Weights of a small transformer language model: width 64, MLP 256 tanh GELU.
Each number is 200 + 30 x the weight over its row's rms, rounded and kept within 0 to 999. Layers, rows and columns count from 0. The size before them is the row's rms in percent of the matrix's.

# layer 5 MLP up, 256x64, rms 0.0877, rows 124-232, columns 0-63
084,186,220,264,161,226,209,165,209,217,217,221,178,138,217,143,221,218,224,206,242,195,225,246,228,255,185,187,167,166,188,171,175,171,152,175,208,189,233,216,183,203,224,204,252,229,172,153,219,191,188,202,169,187,204,164,193,243,218,257,132,179,187,193,199
090,140,194,160,214,170,234,170,227,180,261,164,177,213,228,233,206,127,175,173,202,179,198,205,164,199,188,199,196,183,190,127,226,190,185,205,185,183,165,198,189,206,207,186,182,201,234,175,187,187,165,214,171,225,262,190,176,230,151,223,221,148,161,237,256
106,226,263,223,209,277,206,169,147,223,190,219,194,195,211,208,252,167,170,209,205,194,199,214,221,212,185,174,248,156,207,175,216,193,234,191,205,180,208,281,194,179,195,238,189,187,204,215,199,262,143,214,161,189,228,275,224,180,180,187,225,215,206,232,190
113,195,211,245,252,224,191,169,203,239,211,173,243,192,240,196,238,225,206,163,191,196,229,211,170,214,152,220,220,149,163,168,220,185,157,168,213,215,201,167,192,247,116,211,215,248,192,238,221,142,204,227,170,181,236,233,202,230,163,158,219,203,187,209,213
101,219,213,217,240,276,227,201,204,155,191,227,244,179,243,184,185,151,263,215,205,228,179,181,219,193,219,208,211,202,157,172,204,212,190,189,202,190,136,244,240,184,135,161,203,193,178,228,251,237,212,177,197,179,199,222,246,216,143,219,160,201,193,222,202
111,138,165,159,250,206,190,171,164,162,209,179,173,208,153,235,217,191,223,156,228,166,234,159,114,163,197,182,170,172,210,193,238,227,209,190,197,192,232,137,201,211,199,184,223,208,184,214,207,228,158,181,180,176,179,224,178,157,196,199,162,179,161,238,183
114,214,230,183,215,222,207,152,174,247,200,169,233,198,208,134,153,161,194,160,167,242,225,186,212,189,196,212,180,197,234,224,177,240,171,195,200,158,196,264,242,201,188,195,121,163,189,198,196,212,209,202,146,192,136,156,224,171,172,213,191,180,211,188,164
094,227,158,194,185,216,146,217,231,159,179,206,216,142,201,184,176,212,187,172,229,192,151,204,190,149,97,188,168,216,153,182,164,188,185,168,200,188,194,141,203,194,187,176,204,192,165,230,206,189,261,243,181,190,183,199,174,184,243,203,157,182,178,212,175
104,201,150,179,215,236,232,200,211,231,295,190,216,172,173,204,234,161,171,163,186,207,252,189,153,219,193,179,207,167,188,210,212,190,189,166,214,199,214,178,176,218,227,186,251,193,198,218,187,180,212,235,230,259,267,180,201,222,212,200,245,142,172,246,215
103,190,274,164,214,195,203,173,256,210,193,201,229,209,189,170,207,197,205,217,254,239,257,262,231,178,181,163,264,209,235,179,156,240,210,182,230,231,203,231,214,157,200,186,255,169,214,200,170,192,177,225,224,185,220,212,181,221,207,172,164,222,201,244,242
111,206,241,170,156,241,203,229,183,202,187,192,222,181,218,217,197,192,178,163,161,190,202,144,127,193,131,174,183,206,194,223,215,192,179,158,234,205,174,128,188,213,130,182,182,236,159,236,189,197,169,194,147,213,172,191,224,167,188,181,173,189,204,246,181
090,174,192,179,231,238,200,171,168,248,184,202,216,204,155,189,240,214,176,209,216,225,248,167,149,190,222,210,163,154,215,231,187,213,220,156,196,206,277,218,173,225,202,177,180,243,209,233,249,208,210,135,230,189,214,153,211,239,185,156,229,188,174,170,159
100,146,171,161,150,213,179,223,164,202,148,169,227,145,215,163,153,194,169,188,208,239,194,239,175,180,182,204,217,202,168,205,213,160,207,194,178,145,164,178,216,163,151,182,191,162,166,215,206,208,164,210,165,186,232,141,156,171,196,163,209,166,238,175,200
092,217,197,138,229,176,216,192,182,140,204,215,169,189,197,260,193,167,162,219,248,209,180,176,213,199,193,217,169,195,218,240,236,203,225,194,198,148,230,188,184,183,240,205,135,194,232,191,264,204,188,182,202,197,183,183,179,248,155,281,233,182,192,214,240
105,190,140,225,184,222,200,240,182,158,192,181,192,211,226,165,169,144,132,162,234,184,214,161,160,158,220,227,166,163,226,219,191,207,158,189,228,145,237,196,195,197,220,232,208,174,198,172,274,215,199,176,235,195,244,197,185,207,203,238,202,200,176,253,214
101,217,176,171,225,210,176,195,212,174,179,245,194,172,169,206,196,212,175,195,211,217,214,191,247,184,165,269,191,220,211,180,223,178,222,129,183,222,224,194,142,215,171,198,194,183,223,229,200,197,203,151,203,157,190,196,161,122,123,159,215,158,156,179,180
101,223,254,195,170,229,199,230,248,215,154,161,222,190,157,169,207,202,245,231,235,176,200,182,166,145,175,215,178,171,152,213,196,225,163,205,230,175,243,202,186,188,229,211,169,227,190,200,202,246,161,244,223,161,233,208,182,196,231,155,219,181,253,235,251
087,117,165,173,175,234,268,169,186,180,228,224,152,206,210,174,135,225,219,227,193,198,182,236,249,198,188,206,199,162,188,252,224,222,156,208,213,176,166,199,205,173,186,206,245,179,182,205,187,224,160,215,186,166,198,175,202,205,211,227,173,135,188,156,216
096,207,198,193,139,182,157,177,239,216,237,197,237,186,229,151,243,133,208,158,180,193,205,180,173,200,144,193,181,178,238,206,167,164,228,173,195,164,164,134,187,194,195,226,172,222,143,195,190,184,189,234,165,184,251,181,210,196,177,229,245,176,185,209,232
113,153,153,161,229,188,208,183,207,234,198,253,193,119,163,234,210,152,206,215,220,180,252,216,169,192,170,197,226,218,199,173,217,191,228,181,228,204,147,184,259,237,197,248,174,219,178,190,201,232,211,217,141,164,225,168,202,189,236,227,181,192,224,216,158
112,231,144,222,222,171,190,165,214,192,218,232,164,172,152,208,143,177,182,181,214,168,211,233,177,188,205,183,174,166,209,220,162,181,207,216,182,169,167,233,197,217,183,222,226,209,165,173,232,161,188,208,198,173,226,146,209,185,129,181,158,171,231,134,265
100,193,126,204,244,248,243,190,189,193,232,214,224,180,198,223,264,142,198,205,207,184,204,200,238,231,244,209,187,156,201,194,197,227,180,214,179,168,182,182,156,224,201,180,169,201,152,192,233,242,146,248,184,208,195,187,223,180,195,136,243,169,234,175,224
099,304,176,184,180,223,208,237,193,251,226,204,208,176,198,205,225,191,190,171,216,209,233,156,198,216,190,239,189,219,224,190,174,183,173,134,208,201,184,176,155,202,209,260,185,222,186,220,197,195,238,228,185,207,149,167,148,176,233,264,217,205,247,184,200
098,201,241,203,223,166,157,153,190,195,216,182,207,132,215,205,187,197,214,197,152,184,152,247,155,239,158,176,195,195,246,211,232,180,185,161,171,225,235,193,232,183,179,220,235,165,182,252,196,157,235,140,219,175,161,198,166,237,205,221,178,194,195,230,242
099,180,197,123,248,227,178,198,149,145,219,227,224,182,228,229,214,204,222,203,246,232,183,234,241,140,211,221,212,178,215,177,215,211,202,223,205,225,163,203,227,207,152,206,170,177,221,249,270,173,214,221,190,217,153,203,232,152,216,232,202,213,161,220,198
098,194,221,216,222,284,231,198,217,194,192,177,170,197,237,168,178,156,180,208,192,182,191,247,179,196,197,225,144,204,192,147,212,227,184,200,204,206,145,210,251,125,154,238,158,190,239,220,241,192,191,207,203,155,191,149,237,204,210,189,155,179,197,226,207
075,191,241,204,186,222,164,226,185,236,213,188,147,216,163,221,198,197,197,226,208,213,205,151,213,148,129,208,208,207,207,212,205,215,270,243,243,238,173,192,212,227,244,198,193,206,216,243,196,246,188,215,255,188,169,223,213,186,162,170,175,191,207,283,235
115,185,212,185,256,215,244,182,205,272,163,162,251,206,190,257,183,204,171,194,228,197,232,170,199,206,210,158,220,201,171,157,153,261,171,216,198,235,210,215,210,214,243,180,209,191,244,213,169,181,165,232,209,209,210,244,219,156,157,212,149,176,207,232,221
106,251,212,151,222,157,185,215,238,182,196,192,212,182,211,227,198,133,214,185,201,191,256,147,173,163,210,220,160,195,181,218,165,276,184,200,193,212,193,179,176,133,172,191,187,215,229,166,200,186,222,185,233,141,233,190,239,214,146,215,213,195,191,249,217
099,166,239,178,250,204,190,147,177,193,205,150,243,197,208,204,217,110,174,181,156,219,227,182,163,197,159,151,246,234,217,188,185,168,182,186,176,176,203,166,183,215,153,253,179,186,178,193,210,216,224,204,168,199,175,224,168,133,167,165,185,194,216,202,202
109,214,213,209,160,186,223,190,184,180,131,190,173,148,153,178,176,225,128,159,195,190,222,146,142,189,222,188,146,179,249,206,228,219,219,143,170,171,190,237,206,198,192,234,215,156,190,218,187,190,152,151,204,149,191,191,181,192,177,197,195,177,194,227,202
094,240,185,201,208,177,138,167,250,210,231,202,198,197,218,209,206,126,166,193,203,228,266,193,197,242,173,205,167,219,202,176,172,229,262,174,240,212,193,205,260,234,193,219,214,214,200,249,173,240,261,212,242,209,189,180,192,226,206,200,172,197,221,210,145
107,180,231,218,136,173,250,200,214,219,220,256,192,215,169,172,159,134,189,202,175,199,228,204,203,188,154,188,241,187,217,189,203,178,160,166,194,188,255,207,196,162,202,170,201,159,172,198,161,181,219,245,204,272,180,207,202,178,158,177,241,187,193,140,174
093,194,175,173,228,158,207,163,216,218,264,239,178,223,201,194,231,154,187,224,217,195,189,140,151,203,171,166,241,201,195,174,219,191,209,174,192,199,173,189,191,208,157,171,186,145,185,211,170,266,231,200,240,218,166,176,220,136,197,212,256,179,232,235,241
091,152,212,179,218,244,139,106,175,188,161,219,213,171,207,198,123,209,200,222,207,167,172,191,179,160,195,218,221,170,204,205,235,176,202,248,193,180,140,185,229,159,202,230,160,186,182,211,219,201,200,171,159,156,212,203,215,214,197,234,171,181,175,239,207
099,196,194,131,210,209,197,196,235,209,171,191,140,172,227,200,200,188,246,221,219,208,200,260,197,164,195,207,185,211,181,172,199,189,203,170,238,267,173,203,190,185,206,169,213,162,142,153,196,260,122,201,175,163,196,202,177,169,202,187,206,205,254,251,220
105,167,195,234,190,182,200,223,222,230,227,259,177,155,202,193,197,174,226,192,187,209,192,251,155,189,175,192,226,194,142,196,183,205,202,180,220,178,167,234,157,209,168,150,261,158,235,205,237,255,244,183,230,225,203,248,178,216,159,145,243,189,221,200,222
091,177,204,240,181,251,168,159,219,240,190,239,185,230,181,191,145,214,182,228,255,183,231,215,163,207,178,191,128,233,207,193,191,206,164,170,227,285,204,186,149,258,168,186,227,195,225,196,172,210,220,231,218,167,230,197,198,156,198,186,198,205,230,187,173
104,197,171,196,229,202,229,264,146,253,170,216,189,172,212,181,199,198,152,178,193,234,222,201,201,216,158,230,190,184,225,208,171,151,185,174,202,211,137,234,222,156,190,219,269,181,184,263,194,201,221,235,240,265,229,172,180,236,174,221,191,202,201,224,202
109,181,201,173,230,202,223,261,215,186,187,194,187,189,145,203,247,140,197,184,199,200,246,209,104,156,175,204,222,179,150,236,185,210,225,219,209,216,160,196,232,205,196,241,197,219,177,229,192,168,199,205,190,145,222,235,212,207,183,155,164,224,216,266,203
111,189,194,189,162,220,221,142,247,221,174,214,237,225,175,203,207,136,153,144,231,210,257,136,175,189,180,218,174,223,235,214,245,215,167,196,232,201,211,190,168,164,187,210,166,143,230,190,246,221,169,240,168,189,215,183,220,176,233,199,206,217,175,233,198
106,212,205,200,266,194,192,161,218,229,160,190,205,173,176,191,166,197,226,228,204,205,225,210,153,179,215,208,135,169,186,188,205,181,216,217,173,151,163,208,236,152,177,221,202,191,188,217,206,152,200,253,133,170,163,156,158,214,182,168,203,165,231,129,183
109,180,206,185,185,159,185,184,190,203,248,255,169,189,231,219,246,127,179,190,177,232,215,239,194,178,253,229,206,192,170,228,251,194,215,183,242,245,215,193,248,238,181,200,248,248,178,222,201,213,149,209,202,185,226,218,240,201,207,201,162,197,217,252,247
104,181,215,151,194,197,158,212,143,214,242,178,166,150,156,170,213,196,215,149,170,189,145,171,200,191,242,168,176,158,159,186,168,194,197,161,208,206,197,233,184,139,196,231,196,177,213,188,184,213,187,183,185,166,169,124,201,214,254,182,215,176,181,162,226
096,193,186,202,147,193,240,196,182,172,214,186,192,166,232,154,201,148,193,192,155,205,227,227,208,212,109,188,205,203,179,228,226,139,180,216,222,191,230,198,187,132,162,190,164,163,148,189,197,204,203,181,227,155,214,189,200,148,210,161,171,174,218,199,149
102,143,164,164,199,247,180,207,192,210,263,229,209,148,220,207,220,232,178,160,229,249,219,223,210,172,193,187,221,239,202,176,222,253,180,156,188,256,244,233,152,234,196,222,188,173,180,201,156,215,222,245,217,240,174,213,190,180,192,221,195,199,179,259,202
094,234,200,183,203,210,197,136,164,212,185,233,173,217,170,218,157,201,246,224,249,200,201,242,151,153,194,174,227,132,201,208,150,256,197,176,239,196,179,233,147,171,188,201,155,192,196,193,207,180,204,243,162,147,193,181,185,159,206,187,169,203,187,213,160
104,209,152,211,244,223,163,150,189,125,225,175,175,160,189,205,218,158,178,226,284,227,160,205,182,186,171,174,164,170,163,197,203,194,180,199,166,164,183,231,206,226,183,234,165,171,220,207,226,164,221,170,226,214,178,196,149,171,185,224,157,179,228,204,209
098,192,175,182,222,114,207,201,207,194,177,207,170,166,214,169,200,150,188,203,168,182,242,225,219,202,154,180,202,219,187,143,225,164,174,167,167,195,216,226,236,168,148,173,221,193,207,201,150,142,228,198,237,210,173,204,142,220,153,236,218,174,233,162,206
098,140,172,189,166,185,164,190,166,208,230,180,182,147,162,171,203,145,216,202,166,148,225,209,218,198,181,180,234,237,194,205,275,194,210,194,167,169,223,193,233,197,172,234,192,226,189,208,173,199,195,260,159,181,222,247,133,213,166,185,208,162,219,165,220
084,207,134,192,163,179,192,182,141,227,275,182,215,192,137,219,155,202,193,217,219,179,189,174,190,186,178,235,184,137,191,171,201,172,187,209,204,188,171,145,217,191,216,213,204,203,161,213,162,212,170,214,270,264,194,210,192,208,153,231,228,175,183,189,221
105,199,199,202,197,211,141,153,226,202,160,250,178,191,174,193,149,171,144,205,141,234,221,193,214,201,216,188,199,235,192,234,238,211,193,210,171,167,194,224,187,188,184,186,229,181,135,204,206,224,176,194,174,173,244,188,238,170,201,122,128,178,184,233,218
100,236,156,121,212,209,175,185,184,220,166,200,224,208,217,156,216,203,167,156,197,199,200,167,187,183,169,180,179,158,162,145,198,189,210,156,166,182,192,160,262,167,212,178,240,206,185,229,163,147,208,232,206,188,194,181,176,219,155,149,183,177,237,151,196
102,139,229,181,220,254,193,179,200,230,182,174,199,171,177,239,179,160,202,231,188,285,201,185,194,201,192,157,224,226,191,215,183,219,214,216,190,214,170,157,202,193,162,225,181,177,202,270,167,246,267,189,262,232,157,176,191,232,201,194,185,178,175,213,203
082,213,201,186,197,173,227,171,136,192,176,160,215,200,211,197,202,180,185,158,200,206,184,242,176,203,174,134,201,244,207,154,205,221,190,152,259,218,140,225,169,202,197,199,195,235,187,244,165,172,216,212,156,242,233,229,162,256,204,233,215,153,192,223,247
108,230,186,192,199,199,228,191,146,173,243,206,164,176,194,195,185,185,216,177,193,219,230,166,237,140,184,191,229,248,231,243,195,243,153,190,234,277,228,220,190,198,141,190,229,175,203,229,162,199,148,224,186,237,182,185,190,185,158,224,209,165,195,230,253
108,193,199,148,192,219,226,213,154,106,159,210,200,176,234,195,245,185,213,175,202,157,195,196,233,168,235,188,182,178,209,207,201,272,231,224,143,207,196,233,219,179,221,229,209,198,196,225,209,209,205,232,244,173,184,203,238,208,175,199,228,142,254,235,237
094,190,205,146,262,194,240,228,178,222,186,194,181,184,221,174,172,207,252,227,191,238,170,195,216,204,189,183,211,235,216,195,201,221,205,160,245,245,234,173,233,192,200,274,180,198,186,212,229,244,159,165,176,162,131,244,228,164,236,242,198,186,236,200,204
107,172,231,183,151,195,189,213,212,249,175,195,148,187,191,164,214,234,187,192,201,192,230,163,150,179,191,175,186,194,143,232,145,239,199,191,254,190,181,206,203,177,203,197,128,147,182,248,185,156,241,247,168,162,179,202,160,198,170,179,190,199,234,170,194
104,197,205,180,251,246,164,219,166,203,235,208,255,229,174,218,215,170,142,162,238,222,211,222,190,168,165,232,173,211,197,147,172,225,171,181,218,192,174,160,186,188,194,201,233,177,237,237,135,213,207,211,187,153,181,198,136,186,175,244,160,190,237,175,185
084,176,211,141,180,229,176,180,155,132,203,153,211,190,162,177,172,223,202,194,168,277,229,178,199,176,166,209,173,183,179,177,191,165,153,179,234,200,147,220,225,194,128,184,205,190,190,202,182,190,181,213,248,220,164,215,175,207,237,236,200,231,163,210,168
082,210,252,184,187,213,182,217,162,222,139,188,226,223,224,204,157,188,147,239,196,171,231,219,140,172,191,215,220,209,208,247,236,202,233,187,250,197,173,204,173,192,179,267,232,210,204,225,165,210,179,240,189,215,150,204,254,255,228,206,161,153,211,195,203
078,145,140,175,181,207,177,178,175,197,165,162,225,144,191,195,199,244,161,245,196,208,185,209,232,197,188,206,183,235,168,191,167,196,177,228,174,189,197,183,152,246,225,173,210,195,173,194,178,166,204,282,163,155,154,229,198,224,186,242,230,184,231,242,230
088,168,138,142,209,170,207,184,221,207,207,148,228,198,233,210,176,148,142,205,210,198,223,121,187,210,213,211,195,209,168,199,177,271,183,219,207,165,222,163,197,145,175,219,168,169,224,189,197,186,170,215,168,207,179,191,194,147,168,192,221,240,199,183,248
098,185,185,188,256,185,223,229,190,183,155,152,196,136,167,204,223,148,260,238,218,163,186,144,204,173,173,192,210,179,184,203,169,249,167,227,212,272,208,158,208,166,226,195,187,192,172,216,264,183,181,216,179,175,208,190,235,205,152,202,199,201,175,211,222
105,223,215,185,166,219,203,252,233,220,200,189,191,210,228,198,229,186,230,225,179,188,231,203,212,162,175,238,276,229,164,209,192,228,201,212,255,188,180,186,217,179,209,226,234,133,167,245,216,236,193,221,221,238,232,173,231,260,257,207,198,195,254,209,251
097,178,190,219,196,184,235,184,226,248,236,212,199,154,163,183,184,173,207,221,171,225,173,220,173,208,193,140,103,195,189,253,177,145,195,231,206,218,222,235,175,191,210,200,195,194,133,204,210,167,155,196,199,184,212,253,211,186,179,256,222,183,193,153,223
096,218,197,221,160,202,209,198,228,231,187,199,159,175,207,153,189,183,155,235,220,247,189,188,241,231,172,195,238,217,258,208,200,190,210,155,195,141,199,229,191,219,231,171,209,192,225,232,232,205,216,215,142,179,223,218,163,226,160,250,205,102,195,221,182
114,222,270,172,223,186,224,217,208,199,237,214,186,218,179,182,234,122,224,229,220,209,205,175,217,168,148,263,156,200,153,216,198,211,265,207,182,218,213,241,210,207,181,196,251,222,226,264,204,223,207,213,176,242,191,229,179,180,177,228,239,165,223,211,204
112,177,250,195,209,210,243,205,209,212,227,203,214,181,209,178,174,160,215,228,171,242,198,194,168,182,181,209,212,181,214,201,195,191,184,211,173,208,182,244,195,194,145,242,196,231,236,233,190,162,150,263,177,141,210,216,134,162,157,198,115,208,216,214,249
088,158,146,192,205,193,173,185,193,184,189,219,151,196,184,155,191,171,248,219,223,226,171,187,250,202,218,170,155,230,219,200,240,170,230,182,186,213,178,239,248,156,178,256,180,208,171,227,200,225,185,177,210,156,170,195,156,174,236,274,229,175,171,181,166
106,190,256,171,191,189,150,177,199,159,138,189,168,161,177,194,166,171,180,218,161,185,228,184,219,208,171,202,158,198,212,162,227,218,177,155,215,209,286,160,176,171,179,224,187,148,257,204,207,178,160,251,201,188,185,222,183,197,182,221,233,215,215,184,161
084,211,154,201,205,207,205,152,215,206,218,176,241,143,203,204,182,221,216,249,215,230,190,188,271,150,237,152,250,227,209,219,196,232,191,181,194,199,147,224,217,180,153,185,178,190,170,230,227,186,205,126,220,204,223,173,192,160,136,217,195,158,222,199,184
094,182,267,190,203,205,251,225,217,146,159,216,232,188,212,204,202,150,189,229,236,165,193,199,221,166,148,220,209,115,204,183,232,221,149,156,117,225,197,254,242,196,213,201,198,195,171,199,189,181,204,183,211,204,224,160,208,222,177,189,202,176,206,180,190
098,189,215,235,215,225,232,124,175,153,215,194,160,204,237,229,224,184,189,223,198,169,195,142,189,121,240,195,200,159,218,201,170,214,195,199,253,220,227,230,236,208,232,209,212,189,170,217,174,192,189,217,165,160,180,241,187,215,204,162,222,158,189,130,222
101,194,208,191,213,196,183,228,239,200,187,201,274,185,222,234,238,230,170,262,229,178,194,162,185,170,146,170,219,238,208,229,229,146,192,215,228,225,200,184,234,225,165,179,222,228,230,268,217,240,202,231,234,187,165,221,188,221,156,254,224,176,234,187,204
116,139,168,209,219,205,193,185,150,188,186,221,168,114,186,185,173,196,170,131,201,199,255,165,205,226,188,192,169,199,155,196,191,163,199,216,197,222,189,190,180,197,227,228,170,158,186,198,201,189,185,198,171,214,186,130,183,140,186,160,163,156,195,234,159
107,217,199,132,174,190,246,251,198,195,237,243,215,213,182,212,199,169,243,218,187,265,209,92,252,199,191,183,210,174,181,189,169,194,158,201,273,216,185,206,190,197,175,181,200,218,208,207,176,159,183,204,206,216,216,200,242,202,174,178,224,150,196,207,212
114,224,220,150,165,205,199,224,224,210,180,188,173,207,193,190,186,142,139,206,176,145,241,154,196,174,189,171,212,212,166,151,233,213,126,189,192,185,212,175,222,144,196,216,148,232,176,180,162,181,176,228,221,211,232,183,218,209,228,149,162,182,235,229,226
085,173,185,176,197,240,221,203,168,133,176,249,257,185,152,193,210,214,185,234,183,204,253,141,203,192,209,211,223,241,173,211,122,231,190,224,209,181,252,214,179,218,200,178,180,204,148,208,252,216,201,185,199,173,236,233,228,196,225,238,196,200,245,213,232
103,198,186,184,217,206,197,213,255,139,224,186,213,207,186,184,255,135,235,232,206,230,207,176,227,153,229,208,227,203,234,176,223,204,237,190,205,180,266,230,233,184,177,170,231,226,189,188,212,181,232,225,188,210,123,220,146,213,163,219,222,158,178,157,172
105,205,228,197,155,224,180,244,220,221,140,247,230,211,221,200,151,204,181,176,197,180,170,181,149,127,211,189,174,220,144,161,228,195,163,177,215,214,186,151,201,147,184,200,188,213,144,204,194,147,254,177,215,217,197,199,233,184,163,216,241,187,216,223,189
110,207,231,181,164,172,139,167,173,152,213,177,245,203,186,207,205,191,152,183,168,164,195,205,208,177,195,225,192,158,165,148,235,226,181,141,210,158,203,164,179,167,197,180,211,195,218,198,199,164,148,241,180,147,198,235,141,180,204,175,234,164,152,196,219
110,169,152,203,207,226,163,180,219,167,185,224,168,212,197,193,161,146,237,220,203,235,192,186,174,165,245,237,228,166,190,236,185,247,196,180,183,181,257,227,234,198,195,235,154,198,139,209,198,182,202,211,203,178,159,212,275,191,213,173,196,176,229,260,158
114,187,202,216,173,196,165,204,193,167,181,170,239,177,196,141,193,195,179,157,186,256,204,214,163,161,140,175,178,180,203,197,201,158,169,200,196,186,195,198,196,146,180,171,235,186,153,187,174,185,168,243,153,152,192,235,198,204,172,153,190,158,200,122,157
089,177,177,185,179,177,250,103,201,173,222,200,185,220,154,238,186,171,176,153,223,203,176,198,130,191,178,199,197,143,236,181,223,182,198,206,177,168,186,218,146,181,181,174,217,168,184,212,201,183,192,228,165,204,216,200,230,124,150,224,188,219,187,227,205
103,150,190,160,220,199,141,221,223,149,167,252,152,204,210,176,216,151,166,192,239,200,205,185,215,222,239,266,171,170,179,164,181,197,222,175,209,225,201,232,159,235,224,240,195,145,245,251,215,218,163,197,188,176,202,153,215,193,213,211,190,196,157,187,195
102,194,151,218,192,226,196,169,201,231,221,173,190,128,166,160,165,243,200,187,202,160,211,176,201,235,189,200,224,167,185,160,148,207,173,202,198,151,178,218,132,189,167,168,211,215,198,218,124,181,194,220,210,164,164,197,191,228,224,206,197,230,253,142,223
094,224,227,158,195,206,187,216,206,156,194,252,192,220,184,211,205,142,191,216,156,189,210,204,206,142,140,231,170,188,168,134,230,168,192,199,208,191,244,201,206,113,198,143,247,215,182,193,245,193,200,241,193,220,231,249,191,197,196,200,207,148,190,201,187
111,133,176,181,236,207,195,154,165,228,206,174,199,150,170,201,228,187,209,228,180,188,208,228,157,192,141,258,168,144,192,148,184,212,191,203,231,204,153,222,207,149,201,176,203,164,215,165,187,204,156,178,170,149,214,158,191,170,206,164,200,164,165,176,215
087,192,230,207,201,219,212,175,186,196,181,230,166,163,173,208,175,154,179,172,187,217,226,227,184,158,189,254,202,172,214,144,201,184,161,238,184,176,179,145,155,204,230,168,178,175,200,187,185,127,183,205,184,190,180,206,186,126,149,135,176,199,246,231,210
086,181,219,188,220,242,254,162,218,153,213,219,204,178,193,191,175,174,203,153,190,242,205,261,194,212,201,182,203,179,241,174,214,189,182,205,177,236,120,247,121,186,151,233,188,153,220,192,210,173,175,196,220,130,205,190,165,214,220,225,190,214,189,216,213
093,189,206,215,214,207,186,180,192,249,168,219,234,205,146,168,196,125,216,179,223,237,172,196,156,176,220,230,184,181,200,161,246,213,213,196,195,198,235,181,194,160,196,196,185,160,214,193,191,187,187,210,182,100,203,193,210,226,207,294,227,197,240,208,158
092,188,190,144,176,164,209,159,199,260,227,227,180,190,171,171,189,190,178,191,171,151,206,222,214,199,162,183,190,163,225,141,162,167,193,204,223,177,210,195,169,183,228,194,211,203,174,178,107,211,155,215,214,159,183,226,162,217,179,276,163,180,194,196,225
103,222,210,163,230,149,154,179,232,232,183,212,151,196,192,199,172,141,146,201,175,231,205,248,243,208,240,170,207,191,207,171,251,223,204,175,200,264,225,162,184,192,188,285,212,214,191,206,206,207,184,230,212,216,176,219,192,134,203,198,211,182,179,239,174
103,191,199,201,183,163,173,167,182,182,206,170,205,210,186,152,181,138,155,174,147,196,193,208,154,182,157,206,196,214,164,213,269,190,152,251,188,162,208,198,228,142,199,198,186,133,184,185,242,204,171,207,156,189,148,233,212,165,185,212,186,165,223,174,191
103,148,192,186,184,195,189,169,213,191,237,177,202,215,166,160,170,174,198,190,175,210,187,210,156,195,226,192,232,141,199,144,142,263,130,160,216,164,225,225,175,175,171,221,180,114,219,160,194,156,182,223,189,202,195,193,192,212,181,216,212,234,234,203,199
108,173,238,198,178,258,155,219,139,182,135,188,182,225,193,176,167,122,164,159,221,219,216,167,172,165,198,201,174,198,173,177,182,188,174,199,214,132,215,174,219,156,201,195,181,164,188,247,168,172,197,162,164,218,208,215,172,213,183,210,168,189,206,175,163
091,195,156,226,240,235,224,190,169,139,190,253,152,145,167,196,206,201,157,182,190,256,206,228,192,167,175,184,180,215,214,203,258,192,245,197,207,178,225,250,199,188,183,239,241,247,187,202,211,235,182,262,220,199,193,150,189,189,205,192,213,179,172,232,246
091,241,242,217,196,183,224,231,227,200,213,237,174,156,255,193,225,164,207,235,215,235,192,204,160,229,267,190,194,224,202,173,254,229,229,175,179,194,176,181,202,167,210,156,216,181,226,273,223,183,174,217,163,222,188,200,192,202,195,222,249,116,183,217,204
102,165,255,186,160,247,232,193,264,200,202,221,220,204,226,216,211,237,175,229,172,201,159,195,190,210,208,223,163,139,159,266,190,186,210,212,193,146,196,219,219,199,239,205,185,157,210,241,193,224,179,191,264,220,192,230,226,200,198,198,201,124,200,215,248
081,204,129,163,220,236,271,160,199,182,254,208,182,189,217,221,218,199,186,230,251,209,184,187,158,167,210,182,202,225,229,221,210,233,191,182,245,251,255,258,209,212,212,199,211,212,226,245,189,173,245,209,248,260,204,180,205,217,159,200,181,191,223,183,192
093,219,205,193,230,187,197,167,206,232,164,163,201,192,169,174,193,224,215,193,201,201,213,169,263,221,174,190,143,216,197,227,140,168,152,198,243,250,150,184,224,170,167,194,173,178,200,231,223,235,181,200,211,203,159,151,172,206,152,273,200,186,197,137,216
080,182,209,213,129,172,204,216,166,175,224,200,170,236,181,215,160,194,163,166,215,188,215,184,175,174,242,269,219,195,189,188,196,197,148,154,150,151,211,208,175,166,199,190,233,158,169,158,192,215,208,207,212,198,181,238,187,190,162,211,197,130,227,270,212
100,173,212,205,209,201,191,171,199,173,212,168,146,184,145,179,157,150,204,191,157,211,226,167,167,198,204,199,210,168,223,208,253,204,206,215,216,193,196,191,283,158,193,206,184,184,178,210,221,228,129,204,184,152,234,145,211,180,208,263,188,227,233,255,186
093,165,208,217,155,170,191,202,241,222,197,259,151,250,215,169,177,204,168,208,182,175,227,151,207,155,197,173,146,221,154,231,234,219,170,215,194,198,202,213,238,176,235,252,198,169,184,220,161,146,191,192,244,207,202,218,219,225,178,161,210,133,223,199,226
086,179,202,165,222,255,204,230,143,187,222,206,186,179,203,208,160,201,238,231,221,205,210,184,156,238,179,187,228,188,222,173,228,273,200,167,151,190,228,173,184,194,258,247,146,184,209,212,197,197,227,262,194,171,149,214,227,242,225,209,156,217,184,233,182
102,171,252,199,207,249,234,174,245,175,250,163,186,181,259,221,197,180,190,178,189,219,204,180,266,231,181,164,243,259,231,215,196,230,204,158,204,191,235,200,216,169,196,245,172,149,231,214,224,241,224,189,188,206,198,213,205,195,240,198,239,171,209,264,192
097,195,237,191,201,244,198,212,249,215,228,221,222,210,196,244,164,236,211,256,253,278,210,199,200,237,184,221,245,200,180,189,196,257,209,158,216,176,193,185,252,234,211,230,230,202,213,217,241,191,207,202,135,205,151,212,182,158,187,188,215,222,227,244,162